config = dict(
    n_layer=9,
    d_model=384,
    n_head=6,
    n_kv_head=6,
    head_dim=64,
    d_mlp=768,
    vocab_size=12275,
    activation='swiglu',
    norm='rmsnorm',
    norm_place='peri',
    norm_eps=1e-05,
    positions='rope',
    rope_base=66900.0,
    rope_fraction=1.0,
    qk_norm=True,
    attn_scale=0.161,
    bias='none',
    tie_embeddings=False,
    parallel_block=False,
    extras=['some layers without positions', 'local attention windows', 'exclusive self-attention'],
    init='trunc',
    init_std_qkv=0.0319,
    init_std_o=0.00751,
    init_std_up=0.0319,
    init_std_down=0.00531,
    optimizer='muon_variant',
    lr=0.00305,
    lr_mult_down=3.0,
    beta1=0.95,
    lr_head=0.0024,
    warmup_steps=84,
    schedule='wsd',
    decay_fraction=0.289,
    decay_shape='linear',
    final_lr_fraction=0.05,
    batch_tokens=[32768, 65536, 131072, 262144],
    seq_len=1024,
    doc_mask=True,
    z_loss=0.0001,
    train_tokens=499400000,
    steps=5516,
    dataset='wikipedia_en',
)
Each number is 128 + 24 x the weight over the matrix's rms, rounded and kept within 0 to 255. Layers, rows and columns count from 0. Numbers have three digits each.

# layer 3 MLP gate, 768x384, rms 0.155, rows 186-294, columns 128-255
158133170174120145175146129141105113155159128143091061143107135092121123108131072130112097136103169138117157162150141127132086145114132146152124112166140126135101085125129142122147075121106132132165106118117159133122141151137093152104123085133127110132098116131138097123175104113137119102131099117121201133165129095109140087162176129121100096109153107117135161149135151113151156141107
081108121138127125106111119134116062142115121160156098113185082129151101142130153145156133189141077173143113110099099133132150141126129147096120096136112111161113128162134090157117106116141149151131134121123126090116122156178115146087173111126126143095130108119151130146088129141091139115139113167135136165111078132101107133115105114181165127156166086161142118141113119125138134141175
156149141138174117134124158106149125155151126128123135148126144069096094107150140061092139114081100112144133134159129144135132135099141103114133108137099095101136165152105160132126169138122105145134110099127146132116133138121163172161135148148143085112132146198087100144141155147123139145137157122129104137133132111150125123124109099164128154166132135121136141140133087100108112138115
127128137103075114099151136160162112129160169185156145115156159136142099118126137163144139062099100134121153108130099148118160117078152108182123114158154160163121123092108157151146148130161097115141134104135101133132136119082137119137111136132113136116143157156142115157123114176081163137130170104158107116120149122086097121147140125140122130147151130148119139143149143124148139160146
134127123114145119100147137122157131143156128092131175080147140141135123180120094107095127119135144154109136151134137116111140103095111125104120141164092126147130152089131098155122096098141140153149130126177108100094091143115132138113143106133195145180133119112122153090134134174134139123105105136110119146122143153147138144135106125124119128144095130097114118118143127090188115142170
111130149120103101162113094158152109136135117056111073109173153164154098125117143138149121099145125128090156112146146154125100164109097163135132134146088144093128115110103131111129135112097117055154113132108127144117060139129142122128144140180136140171134120119121162134165153099130140102141149130138157135133163104095145109115114128125101125166160107138122139144137120108145141142148
170100100129104105090145132127103130122159102113149072133128173157132134139100119129093130112127125156128122132131143141093133151128115119152097164105097117137129150123122111102095136145158132161124131132116128107121109143140119118134106100141112137130084095116136139102091127126145077160112178120166109140172109122159093104097171130156167123123182109141118122146130092100148140132122
114148128092103138090131152114126166131127118127143144084119131125131129079119106117124098117138103148145147148145134100140110107107132087117125090135148151138151111125140104185112126127116130141128134105141115096053135140111157108088115146143148138118145116136182127143139195114119092149116089188109103182139107152169130185160124106187160148119159112118150099127129110118081131146124
105104137145144124127124120125123127121100124124104117134122149203099115136112140110166111175112137132097120118122131154099164088144111134115148110115135140161116128130105128177123159144083136134121120137132107159178128145137130157188136116120140182116129127146104126162081142162110115150116118149159091163168099106126116084151134109189099131144112125167157156139103107134112123102167
163162159131140108140104102127114131187125172123104162130114141137130157122140101114123148097154128115150134162097127088146119080129138181152140116194134135148177129099197117115100148139133168115062185072089119136139107101119156110113173110107105093146136112095100084154116099115066104134159094122129128133154119105106080102129117126150121155124180106116145111160178138114088105139133
096177140130186145159130156167131095102140139157191095170146131114131081134144108161120119152123121136119129112109156173126177117150069120087137161133081130121129099126055111146143100140105104139137127160129133154122170169129114133150136094129125143106142123095132139097132128119129122144124086171131095131137116103157152136128122151136081086111180104107162131179146130091177136131153
133126085103159113148115153109164125098132123137134113141132084131106134164127111128085116122115128146111116104085135129095110123134111086147141136119153142133083101148139144131145110109090130175117100136134120147139129124130155094101124132140104124099099140114145122159164078090115141096169117157147103148127159108124172108144127138147144120152109138103127113108121130124148110111116
157126139108068135100153144137086149103102099114117135133186151135141132093155138128140128136125113133132124089135126127081132132126117196162113145094121166099110161137100127118121111160118160113099149135142143131158108157134088179122149133132102102129153138084123133107138148138148123108123154080129127144172135130128130094155123112106187112123179139154159123153116156163117153154124
134091092081156174137111087111143156137119154144166115114147099153092137129126147164125086150115110125102132118152154149166119122154135110130138129122098152111160094094105105150114110152137151129135101138126107180105129102140133151094093171086110099129164118159148175126166090087144140180156125123108141123135116138137143080126191115150114146132145103119137120162069099115131149113108
152136161149113105113126127171126136095152092080117144098141132145154166155118177116120132099113138103156152099102137102157126124109148108176150170162170112130143161138150118134170096120140166151110101132116159144147145160095106133122124120129137138090132133085120140145118155136137135122114142138140071155102124090117102102171117156148151185146117141125102124128098161122115161110112
125127094124128108160162150150167115170143156135166119095141115150123133120119127132159124134123098131139113101114081106098105179171103108194102154110151144174146141142144138159108182122115134139102108135112117168114125146134132124157175119122102148129063189098106141147116129153109136143135140108120172141124110103148149107146090118103103154137116144115141119105133140128176120085103
134111161186123121094097132147120163145141096139122131167150164127121123039110090111153119088154179138122125100151157130170158145111120168129051118128125116164184122118172096125139149124132138181129117142116128128093079130142098125133144099126132125155126150170132124161124125143126086122122101117118132120133110125123132129151127132142143097121155146117128110115151146123136184130101
136138169141144085092159142127131098130095154126186174119116154122173128125151121096133145170065114164106131129213170153096148133092170092113093134088133083167126128113120127126125124095129119132103081152108130151139103119148126129115139111154077115161140143125156140063133149104125141111178108096159169102117124117146137141127116110125144158094080118090117102121083107102106143100132
132114137125112081104150103133129127136104180144129108115128146132101145160088114130143147088166134160162101126130091166122113125143124122134103111116078174127140154075155117099103122121142126075101141133137128114096132104127106123130146160102091127111129150121139128126088126111122141130111119134134108099161080085089131134158131170104135118140125151106144159115082111149118153137134
109133137137088103135083124133103102113110128107134083168131146132109154117154144107139169172085138102147122139134078138096105178122148121162145141142132137155143094145156131155114122139120149188109105116140127144132121158142107150115127158096094133117168160125126111122148095143136098126097134113144148094135106108121136084127129174065120135143120130133116161105150170078151098158128
100113113188152198110132141147105126093126136071138086170125153177115125101131117141157140107117138106122148140156166143155113147115137137119122149134163145168158120163139096134100083125134180126141140112077152184094121143153074124130108135135047117154162113079124123102121099110115127094111126161120120087156109123123136130119113165108150130130130123155125126129109111086135125121107
166163103128121115159099162123149116154132128123150103127159139152121109120149137160088129103108149162144091111128118125111156165106117083170117163133078166121124139173112129147163143094125163123099173129096125170138170134117087087118125128143114119131141117079106180139129113127122139169127162137100161125119132076156136101162134114126135114077149146123126121152174130176134132118111
122131133121132131135128151133114124122086110112101139115136107151123110135107141154157118132112122110119150126129109138122120089150137143171126146106069117130148076066108152128111176127132118123127151099088109180108108160161101095090137137127093124142117136139131124138077093101172143138152108113114093147109127123144115098123150123096112170110133164113137133088162118131087101123069
161108105120100085117114075135093112119111130142156148121104152130118116179138094141139112090062108124129120149091143111120118109102173127083112142094111087080125133096120137161136184122124131119118176096147123136135112121150134105184067145145051126126118163109124068144125086157115122122152094168123155129121158125174095180151137111175103145149106154168136128135172079156106153115138
100156129114112161113103106164138117131159118103134130127139124101108093091140150135147131175137178134136100131159151135124134099130131134119140115138126101146093118144090101118166157095085133153094129160058143129113105142122122145127145094157103155124164138157047142157128124158099147126127169109100082138111136111127108143170120127145091172135135160159151105129126111135147120141146
130105117099150105124099148138117152103162160177155173149097152126137147105127187146127103155120100171178098133139083108142156114140151115133122085171149091125119143152118141128117146138130108122133149177108140125140093148116128107106163142131128199172147104124093130146151136136130128117148130134136138177111132155118153125127070173125127089130156141137154143112149163159093116133153
119113150128073054109170089133146135144117154080107087140154131132132168102150145118130120114108133143137101077135164098131075140193119130145171127131139098156140100156111115130149098119130124145147112111085123131123116132120115145150163132141148111097142159122139161093136138117119117135144144124119112186161141130153137116170091092145090106111125138123151146141165128133111130140140
113147094099143091127162092147151121135148074122110096091145118144120119105109139121091133083143131080152111113132156145148134136123119140128138127119106138132082063090170151134082100129143117119121130099130139137100157096130160155144114099138174093155176159144155165132130122126147112107096145163126120107128140126121137113122086113104151154157112083171132113112098101101113143120127
134141118146134160094154082103105063160139132139135136158117133119148146134155157132172128111139122149159105138122120125143123129142116137101132100149095133171125143113100116122129114131178147173129172111133136136114130114152131116091113146164111102139129109109167104134106135125136128146075135121086110091123132143133155133120141135119141133160118145127147123180121138125117120055089
136141109154097103151120151094160127113128130121145126110133133138073100086113109115119116132131139122144146149113113149103122106110143113101120104091119107127150141122109125132136169133099106156105137107095125155174141102113098141159140133076144157083093132155163145158147128142158135112148080142119158118133142120132139114086175128135084113098148108141139169126134134145110134132140
096177124149116108166131138157118133110114109113143127152129063123141146171110111117092149106166115138144109157166130118160079195128127133092136163179150154160231113147157097136155139127141129164130119137095114118143182147122148094153131136099160149119129168152102111118127131153135157119099099123141131117092123121129119102146158129100119165139137149092119137130126142131123142160116
155153133173145193110138102155164156142135139151127115131125087107114137141140159110112099128099108120138160129132116132124119125120090088133115119140079158106100103124109082108124112108130093095148102066112134152128147161135084129154127160119082138088125164108112131131134115139119133146161117176100140105118145126136131147134142137144143106121127117147143117137126116142119179115125
163113122141105101182068107135146142164116125090118120124168102076086104068109107061123138106137098137129140148142147171132156154086157110134130106195119128147167103146114134118126069134150135133084131119131142132121097120140134140083126162114141128161140117147109124117121058149119100117109144096139107158132155112108108143148086133144156122094140098144185109136130130135097131127088
102141092148128133120127080127135145158132128138132131139098163130095130123175131126132072102105139162131131163117117067148132134154139152136134113157174134102139097152134160099153152141141158135106107126152111112096126118145133098163143184175166132139131118132121113125140123130121078140177100131137144122109113150113121114092153141132131111125135152157104110172113139101116161129157
114111114111108133105075097152130151085155130150148117143104184141106127157137132111137076153120112117137140126112120118130085156133138167139122140128082119156155102161153098145141081078141148135131148143112144129104103168151086092131103144147115150165099172128145116099139119087123135133104140159075150163131134146135123159157133163079090112120167109115122123161175133117110076190130
146109146101134148059114178138146131095143086121133115107139130127115118158097119152126098171163131123110143102126110129107082143108158136126134155099170144160096108097134135167128131123126079097116153121132128133075143166126157149136097132181123091132095101132152136099139134144155119143124098135118114101139131151144133158130139129096126112130151108144147121161098154129159109184120
159144088135130133139116146133132106144163113125169143144130133122160137133118135126115129093151119105129155117111138124135156162138136169109124125133137112118120096126121113159145178127100079149112127081139121128146158117119159134162135131159090102119165149110104076111133173091133148133142118142117171093133129160134122138127150135129111148108172087118118102173149137095129143126118
173120124145148133142122105134189153161143105092133134123131135111116121137134097109128076123073120116127153168111119116102095143113154130100137149096113134141101125118145169112077128148130135164107123116154194179127088122110129112115095132113140125140162130161122135127099119093103131149150099120148071156121143160175089120123122122160125157145137142108148148167111119111115131086121
126137122131157127092151128092125141117093092167150120128108100147106109093117106122142105120156169121126126108113138107113178143121157064132130122063083140167127135121113166134161163155135132145103131130135127106131122145134141068149126130147115098125109119146074149114157143139152137137118100148120100128118156127129158138115132119078083094103096129174146155141148143121090162104122
156123169144141102148134135130113092073144139152132150133107131096106121139153119124114148155142130087118101115137115139155111127120113099113123125133093168146104153134113159106108143132129120148139089113177110136100133163123101134153121139129183154148106124127091139157180142118112083123149111097166086098128094128122094113097137120135157138154175112140102112154123160149121105109131
133163121101130101144133108146122114149159120095135173137135121090102112118146130149166164136101116120121120154130116160190070159077138152109152094176107146173158093121122128134152099100103140165131120126165113125144149115135138142133160146115169107131099141151135142125113103104138136098132142112149158136093120119108144124130153124141096166123154151124125144146135094125164119101145
120136135185163120149081136108107135168149141126118128129131162124133124155114092143129136161130134119116141135162091125095137163135116117114126123129146170131108122119104140124140151111112160139111085142115085078106104129090150154113122105132156076091107101110159191141105126125155097132118112141157116132118126126147104136174129138132131127130111197121114122130125090127072173127120
140201120124130098136160130139131129120121108113092095154169130103147107153111137147137137133148134113158120130157140150161123167124158112152081122129176197099179138107128126126127113113133123152141104085028117180126136149125156119075166132106118126099147137125081112128105148148111121095136114105132145146081155141102122098132112123111140108125145151146153136091134130138087110150117
149153138110122117129116112126117125146121128140131099143142136105127092098137157123101100102083082087131093135147127121135168160100181116115165151141110105104126103152149101158155147151122151125170109138127144130132121120126136124153154119122098100121106114118106092107198182134106131182140161170125142131107132113167133139134104079095116179121125119116161042170084119114119145105114
166146121111143095150126154190124142104156162132109148153175177176103113108096108131123129104157085103140128096124097119113155159154079096116112138134107117076136141076121145106142117142137149129095176117098125169174152129127144135077078116095096159133176127114149129122131102132122111121129128090117110156121136138167118106170102142111170132189134097135130153105124119113149128119137
093129121145148153130132127143156102125154193160153123081133163114135118135134120088144161153109102175121165093144145136128117112108163142135122098125116125123078132129126161134102103136164160169112121151103149097122101090118115142129156076137079181106124118101141136132109107118144102134112111114108145166116103115132130154158137124129151173107127142112146177127106121122151127149139
157120148166154134085173139148127119099105138138147108097124113162111161142151149135136135123119137167105132135153126151129136154108143132133118121106098131142137105165089098156105152155126125106142093158151119140108121129119102097159129150102112110146126098062108142103138157105167131140139107132106154119132126120112135126143095079135099158117137086134126116151104136130124092117128
091137156169129156137095112111112079115135094092138150112113138116170128120160170131063119116182145080161161128147086143114141173138134087115087153118140070118153138113119100125139158077137111130146124159072119135174124125102119120123151127139099129117137132128108133137122059142123091137103152156120124118139179148125159141130127104111141133120119156138137136155145184152117137146184
114157143143123169136073172112101128126124092108111110143163143121125127137139123109116121144048128169122142102143104141114142091148133105126148094132145189166162103131154129127106132149143111147126125100138133116122113177159159133139164159122127109101105131129152079083130187109107106122175128114137137137093121169132103123113088121097121134134109156150165141151132113131128114166121
146130112093107163150136126138071165079105150082139127118142128135127126136111087180122118101117086125090111151112103172129086142137165087127113125130121124157162115115139121134148166151108139122167112082163178107122103133136133141105167143158129079096173127128111125159110109128118137127115130108135115141099153087137154095116137133115155173147124163114119132127159130124133130150167
107125140133153100131159131140144185169137105098122140139143114130137151091133133154121151124102131148127122136145144195151118127145123118096140123136072166149093138133177150137105162078107130116114178107133130086147132097126087144118141143094121195083120057199121149153118166171130139099144125137107102120144107109115105122130154130185122133143124103146140145138092136139131074120090
091137169096160104134139103144129112139165140088115087126119144123167116088131135150132141148156109138128170075120106107162146138177165119135089136149177138135092135106062139128183118147135162137117143132184151129094158132144110130151121126144103112133110196105100128114147074121087122071183130138139125176123124147099172103148102164093166150141139165158150127146100145114132143111103
125126135128146102120105097134125145098156102117102141152112153093132124124178118149122145110076124120163155109109117155171140131118141127104125123124124105142065167159099148143153124149181104134104125163153150077108138123154093131151115165111097188128153126134138154125136104137098110147130125127166106150154156160126124123083109121093114146097158152152102174131094144142130146109147
160138159143128130129124068132163156072136090145149120097132103158136108122161080090104134088184135103119144090144093100174161108126180138173109157135108110116148131120146111154117126129142149122136127142142123084140141111165152151126114129158107158110112137147123113144168090108126141079124144087104148110124091113147086131111124161161128147114156150148139133110105119125108141150151
131142128167133161121153172107141156094127089129110085159129145162117174120144112125130119129122122114127121123132103109125153110116126101118157158114168115130107181118122114140152154133176164139083153161120121117111143123119152150151150106126083161107124100111125115135126146138100114140142139147131115159113133133207124134131148137126117139118140139133123097140116134126105097133118
140136150162083130119090104121143177126146148144113128106128104167122164122152137125184147124118116119115156096135112148148120137124191139134119131136153134152112098129145134145132099109109144108112116081126071142144117120134137152157118121125163127143122118129116103163134127195142102121159140133128132098172129114085097149132132149115091140111121127146102116151134090146156104136139
130112089112120122116151153117108160086135137138141075124152100106148152136097123116146163126134099087140072142164136131114143125101134128135125118163130140124087156120132095173168154134110120184148150123134103139152105080093136179116119139104100149095114085132129131122150132104143111126124171122139142131101113089092099117113108152148061107126116124143184132128125145134113118139115
138136125097160149066153082093125177103139133110164163113163134100157162120087111122144169143154121121137139175168115146115119131141116068115147175139118156130138194100131155135186166110135111128120122174126121112148123142140143090142114115148180158134130134123110181125169157192126147082136127133136172112095110091112132092128111139133113136112139145092125099130085132125142093141144
139162122081157099118135127087135143084108098130167102177120110136146139116134100130123193143118158110093133105137151123107110139170118147115144115144070144128097134153146098162156103134117149079135114089113141087143142160100089130108126112145124150145141089104154129149148143134108141168157074158121169114166125127136128098112117174095109106126162106122107147153149117157154130143129
116143124107121150115112140201128106135082141139113145096131094130158101110102137076106132148090132123100151135110093079140058103135123112164146106131172098162160085091140104152145136120124135106094110131147148149153130159123112107113113109137103153128094134140118145109081097109101138082152154147099154136082131135078118124108095086121085156132108138137130128096104120155094152137164
145175112125153110136116095124118138123117148089142136141140153095083101123087142131124117153143135124146138138139127170091127157115113156127150124099104095160145129157072137138159160104092155074125147121125132125129152094129155124127096139128171100098136128114096166110185109188127089159103100142134135103117152132158110083113141154125084131106117104088135149132126129127140123139123
129151118125116112166167110121095137138149124155146121144116136170152108116150118100124126087127126105144134068115132120132129133144063115149107190129140143090086149110182113108170146126081104098117154135126128128183137129105122136100150117121110141107129100124141095117112175118131150102131169131173140109110136086123107125107098138115112182094133114096119130130158133130129118147127
113110158080133174120110147113119109086118153126137098141105123139148089140124123139152116143103115143124112110131110111077131146108158089116157132151127180184099133128113129174129146111106175136162135085145089108126150111139110132180119166093160124179111107139143172095139142117162102156117119129143127110097107114147120144140148130144128128135087118116148134120159121125110156097098
132119124104135097151122112132111102129128120105141135133132160130101106103112130143140066122134144097099137046129079129145140158131135129148177140146079176118119140100110142164089116124068122144137107118144131114122144123126161100132105169140130145075104103102129144104098161125099115119107102101145117109126119131174097144075146113139172142145125125158145099157159122104087121141152
151128123124135143128179129115142162088114130150156133147088124132110098056142114112144174149138138144147136117110130049150105101144176112120133120127132105116112134091124146113091138146135141166141117117168112153156114108141155170162162145151128140127160144138128101130074180115138170142165136128118139095120134066135117108134098160056161141145106147091148135121107158131131105084185
115135131157137086065146115129118190119167197117154109138101125136083105092126135123167076128083105139103104091121130113123110153101087117097126097119107108171126144133142139133133103072148156147152130128111100121095132115151148117145131137130116126082145102129128114139131099135155187194131153150131111168107158067138054129075140130101125089146107109108119135132108124128175111133123
137107091137170080166100130151157123081127107090108146076157105116100159148094113175113122137124121135133121148121108153127152115145126149109129102087147131120146149149177120141182139149106162178158126149131131083139135097125149108111134117145131159116102141101112101084144106137176134110152096151118132134105146131118113106124113131119097113156176148117138087113123126101139086172121
109151113152147113126151092142141157122149090109138117134148130158142137130133097132192125098090134124114121116154101085154126130128150108208082136127140116105131117124136116116158150152105124123110115166089119153153104139158152119100134130109142154112171126102109086129141136138131165093125165110161170122136133144102131125123120124138074124131115154129096126136153137161116129147163
144148096113138077128169146081122148171152126118089145129101144114104120123126175109075140120083112102158128107131140106153134144105097150147142187131143113125127143122143125137076109119109135121118134122107117119145121113104132144140129096170149141125088128141081157152145130127101160112090115084110132130110106114159129168152083119136161123130115102103131174115129173127154110157122
120102111149139158140136141113128192147112146124116102118104149113162117118170083147118133068118153105160141134128112140141124131114125138131154154150122170126109126150175118100105102094139112125126135101157146134114118146110090106124118120146121120094131148139136138156129166151135126066114143133111109120105130171086106108138143135088085169171117127138084123141132104121089080156124
134128127093105117183129109063133144120123154127152144146157139101101113082102174129107130088118130112118145136118115124159116111118117132119128121116094179119123115114141138144088119131121116118125158137151132144130142113148126157130132131107111096134101150133138115144133139113120138128134117162076098119122103132094036131181139117150158106149150100181163105125172129157126077161124
131104169140159086137130150134088125172091134119128167160123127168141125086124155084113162113145128098146115147139142104180111126112172148055120161128115116134092105113138162140147109086136129086110118111108102130147128134110154135078095112100138141113111124098145111076151145119173130125106131125095125113154143159148156111124131146151137101110122138145120081153158144132131116125149
120101122131128133134085103109112144095142105165128125083054142127131141154106141107151117157140136085115099141144161121124147166096150187142129132108177161147169150162147117134159128134127084100165150139112089115140127096125184138173160162141160123119099113119117120119151096141091093107102118107147124118077108162108100086143125116121121072125106126100085094127133139130096118120107
130109130131118108106106147143129152134126145102111137137138136175129144085116132159146105105095108107109132108149124135113146089075143114111108122137119135055093168137123142128079116127147138145117132100121168160181116142120143125174118077133083119142124146131134130107103124145105106102115131156146120130126148132146148117109134141163130154115123135118117123151140092121117140116104
136094121160148138138124118116088125137117094124133161145157117126149172119084133106092081141111125116164130154160126114121085105105143116133133121117115180141039093107138178095089165159190136139091144109132150147142143095094143151126136151132177211123133114128146088118089154143119138117144122132123166143142087177117116172133139147149137163066131127134144166147124123141147150120157
121168116179080143120151099109138113126155144149141134128133111090097115111138124187130118120151120117147121148142134138158140125133115152140115152102089104125114116126128137082135132112119161100118141123176159104104126103086122115116144157127122144104105135151137132092122158147130127126138131099108165081144060160104130089157120085156130116113130164160125126158126130124171156109103
144126125105132112123131105115134189138144138119099168131146143139133130159122136099150112159080122114102129139143193151166138112090108132172135126145133143101158131120137133136147165121121166166130159121120100136144131159135091161115121156122098160156155124100147096122145132134109137134134102137113120132133150123065163142185166148142152095152152130139081141153125131133112156149136
087107100119095113131113066139125175139149161133158082086125125177139171089145075103128116130121132115104161121115108114125143136140099140137135138115093128104161140128111116128151099149157135144110114140125112085120116149113106159139134131119142123132111090107120065133149125094125141128143137135162117139171109085160142166125085107163138101148131159140116186130133106120148158111116
095111095120143139076103139118141172170106146133149179116086124142131117106126139079148156141138134130118042124128121139114129092152134163120151146134133136179158095084120092124116120154143128131111131147130141094124152116155133116092151140149158131105092151177098117119141113135159100155124109130106119164131131113156119109116142079090161131127164082120105136125114122094125133093121
138149149121133127113089112138152107114124118130131146119158142126140070174096131108137142119126172144086170123136145166127132163125127160138121117065146155167123092107114144170085111183121159121119106153132114165157095136114117138147121111118079143133144175083122159121151132117112142133159111122160088115168110113169135106207123117131119099122141126172144132139109158126079106124117
158167102123144136134095089143119103158117119134156130087121137111122116095133097133135109137104145144127119142126120095170113140161120105116137142135122166114151110110133128136124170121109132151119140139164130120115119120095106129131136110108117163159120110094174147128146101154142093104145163109131176154154132116136153138141142110106123120134112097141107107129127159148145151165152
106109113166083133164155126154108120138098167123089162163104105131147160089109139108142061126080151132140154170145102137109127142161111087138102158137144094152146150110085101102139164162156144162155119171111138115129090114146123175128150132127129116098096130108152074114054149156149146126118159098110096115135081137149129110099115125137097114140105151166180127137116146124153155135104
182133094099147106150145116135134096101110134148116134146132122144128119135129168171160142147110103115105137163153129124135138152125123163097160114115131175144145124115149107162096142114095133120140116092089131118059130102093185105123131092131127113130094127131097185103113090133160133157175093155141181105135131120149100146112102132153179167158093136187151123148155176151135117123117
157124153107119123161131093139115138123143119133092114103123169099120153160156145089143142121117117124112140164165145150112114128098111110149184063159066161124148138118128151132102123128152150128116140113131122131171095101157121099119159102117160131072133118124179083127110142090119146128097157176115130115178151135175178122153088070110124108131142150110133150128146160085135091145141
127136093150140117147131138138143114107101087152100112102138112087121112069130149115118153128098159125135162099153133126193183104133140081123152145092077124106137159119091084123134110141163116129138150116121118128080111141171179147165126164119121108129100148129092122130135173118120134111127100147102095127118145163120143121105134109133111136116149141151117129148131120079071111118093
128128130143093139125136140067139135138092144126185139111106125106151167145126122112126112135095140149130149161136136139110115126090117123131140134144153129143146125133152109182127113110096139175127133146109099124167129114144092134116113111158158073085153122140119108078090137097112110171122122157135148105111139139166083189128096159092109121119064126087104169131121134067161100146139
063140137127112103095095139111173136108104138137147145156119138132137139155123110142161080144123116106151123103164115117084119150109123133126132129161127099134161131106109127127154156106151115177159134103139153125104093136102123133136151126143079100149123150125166112158105127138079147141178147118143102152141139165086118133123132130108141127105118102144158102110167162107091124149090
134119172102136142154121087116127117111127090130167133131156140122138143156123167141112114160096140082101130077103106161112122105155161112101134098140124090147114125123107170125186133145100126131089123126137130150114150139135091161114142120137077126114101136131173137119139184110190126153158119134115118155184135150144124113122108114156147122116141131156106141158116182106138116111173
116101126109120110150134118096127128150106124086162127138121086082094104129159120114158113129131107132138179148116096111085113130104144149121154113097168165128152110149144143114132125115149146141152140130137102166130122125130156119123148120097108135138099114116098069128132141156123127086089164117132130102130114112079164117125134078143132131147120097129111111122148124140118136091119
121147121126082127142119141108131126133124153125137097124134171132149110145124161126146134122103121138123148120138126135113168146106118108149116127125079143106167154143152139175159147161119165130144117137097120124170112113126061167129146176109117159114102154122109176119120116163137123166128120126121171102141117118140150093113161156121124127171114111093102145162133140114154115140167
157137075117099111129124149123140097100134145158140126106132179106175106174154075156118127134096134103183128129172125133162158116108135183077142126168116154180123110092160099127133133089160112136141104142126124143110119135121120106169161157108143161110132128131139149134137118147146143140123156105123104111115139078108124097109129167111117121108116113155146100120165148124116102136134
133119097074105119141155142129106127130136148118138150127110124188142132150136125109125144127107114148120140106128071106116130112167142110146153125129148161128136118159099166164131128082081168123147138142105108125171122151148120144136115112145113155125105144158129127131110124125145147119111133140147088150141116139085120093130163126099105108169111112110151110128136137137153163180152
138102149095115161092138164145116117120133136125172151139133123134122153130125151115098104065135134147115134144116119106111190167136165137137165148175131143131130135118171135104135136109101163152155120138125137137118088127120164134130093127159132130089100185127061091152143152100113119174134167140134134164150150138148115138126114162158127116163119133142123081146113124112137119108106
153133109099113095132137147154130124167115101122163090134122131166157120087078127170134151135120118177140125120104102127132113119159157114137145112102151140102155169141123111125132097075099113107130122090177078152115144134159105120129108159119136138085173095152157147129176134110101116111090135112137110183127152117124140135136144103127099128150107156138054140073106063128128156122141
082155102136079177153133133105130112134134111154136139148106156165128106100103126130132121135149133102155100088155125138113066158096116157146148112130139102123113143108133106140143097129132106122117103153113189151080135137142165117156176123130135169124063125114109099103139113147118128145150128128183153136115116134077108126116111114109144120178117118156074167104140105151119106159136
143191140172140109132110138164106101154101132118146108138107119172110056110119129154132170106144119151102126119137150129129145166113118161126102104150148094111103134138195129147123132086119145154118112147155114119160121146104134134140148109140128124117114126116130149178129115126101129139129179144134172126128069152147080153124084141126115122128141102121149111150102124128150129120101
067098089141106122134148118134095135068149130106118101158086127121158127092090128123154114118113125119126118099153121146146117133098130148139098112141153119101171174135162125144139139130129097117067126136138102140108079144140124129101136148128114097123124101128119103089125157170135128137174217116167159134125150174139139167142157134116111129108120116172151138125140111116066095139102
102126127153085151132082119112139126158131149151136109137099153156082180175130105147107161159109140130158121100146122162137131168137104144134107138110098111142107137140099147134193157108139120141108127131136129122138157110108161144119144131111160134148100073136106143158160144180130121129140168084138147133137156157102122176104159140130152147152143129101121094135132123149132140159123
123118153093105114074153104113115100136141125154141123134136144081117175119120140114158123124118131153126142162126152103137101145166176129141144121117151145146110163108154123125118130121112112143128129108122124121127137145098106144127132094124137109153105120092134147125137181131104168111116110140171127102142121104145113109193105137133100095104151069162148141117138131129123118144137
113061129134140151146128121133137101145125121088151102129108125177117149151162128109111156112105186118127113117151102131121085153073119131109117143141111120150083171154115108154126147129139174114129127083115135120173112154087135107175102107127096072098130169107125114081098147133106127135133114132165104123130097155114137156102123115133125108101138138131168116090126117117147093108119
151141136156131140146161092081140116151124086182113114182108166092063124073186154156111163106147120124147140069132134095133118159177161042118106121168094134168176175111170123107112133134116123096092147159160127142140101126118085119098126162124173139114185102077130142100161105136128137143142114106132123108142147093134117151064124088120136146141129142150150096134142091126129140127096
121148135107115163138121125102117168108106130086141118123121124088109108100096137113103120084139081119114107111149143154137144145119109136138155127122169157151133126120136143137075097098099189133129141160111164104065139128115146182161143122120110071135132119113162129121148142144138135150115119132108154091136118098162116139134148116180132152105125116118115179164116122112105143103115
172137147103083114147163119113095141135123150163160128150096127144099129111131106133101132146100106152143137154125141060097135140148157142147119108079138134160111126109161187120138118150127149130107157105147111148135126104090127141142110138088138140090069130134098127133101152129140131145089088113181155110129106126113118076154183112148092136134135118116145098135079137120143155159159
145099145125154134149155117111109132153133112068137103140142117093085146174107112087130133128161160089082152123091135139119111167118105124078085101132182110204132133142114121130152128122143147149123113149141113173121123146139083119167134132113121133148142177093111177051096156212121119156154106139157120124144109179127142113086170095101126090126153101131153084118183155092035156101131
134111142124115140122061130128146145150121143107121088147101121113127121126149118119125112119072125148115066121109171156135124114198133164096148152177111113134092147109124104129152112095170131137092164163106125101094116124118164124159118110085133148120093091184127160125101154122140115133147111106091160157110115105145135117154107148129146110109141148124138117126144135109120119121141
118088141135135139153121101127137129106128152131051105115114132109124125113133140136141109130078134181162175107155095117148137107129118130133188111137151111150095122115135146132135073146109088147142083121077117138100130112138167110117120093123119133103158095132105126115069141113117120119127196119100125118112124137151154139143126121153169105159130081134126087161119095179108145175127
140154100094168095080112126161118169163104181177124105136094131138132173099144106164124113153151110152143098178146165076176141134131124123118106124159141157110149114123144151093121110102112113142158137110122154133129096098129159122169187120159150167121147150140165107153129148133142164093144142092136160145141147139153118120081154077163129112130086132123144164143135109105120121126110
172093112173141120097136159124134128095118139130149160175122170101112114082102159154200138141094157120121133164122109151105114120108114122144143152152150162095167137124093137130121096111166112142125143087107090152135140121158127139149122168111149178104129088106153172151145132143092141141157110135148149124106116113097122145151132123130106133090129129161095088145104103151102143104158
147126167138137152130144151056166131100107149198099107126189130142106128128084119163111109126106143124138138131114121147107088169145068126096141142120149104102127115104136124111135128116127151075089123127161114145120142164141177097080116122112148126118118119107118100117161126124100123134125126147155130139131112124128145120091168136159174151071099133105123147108161097100122130122130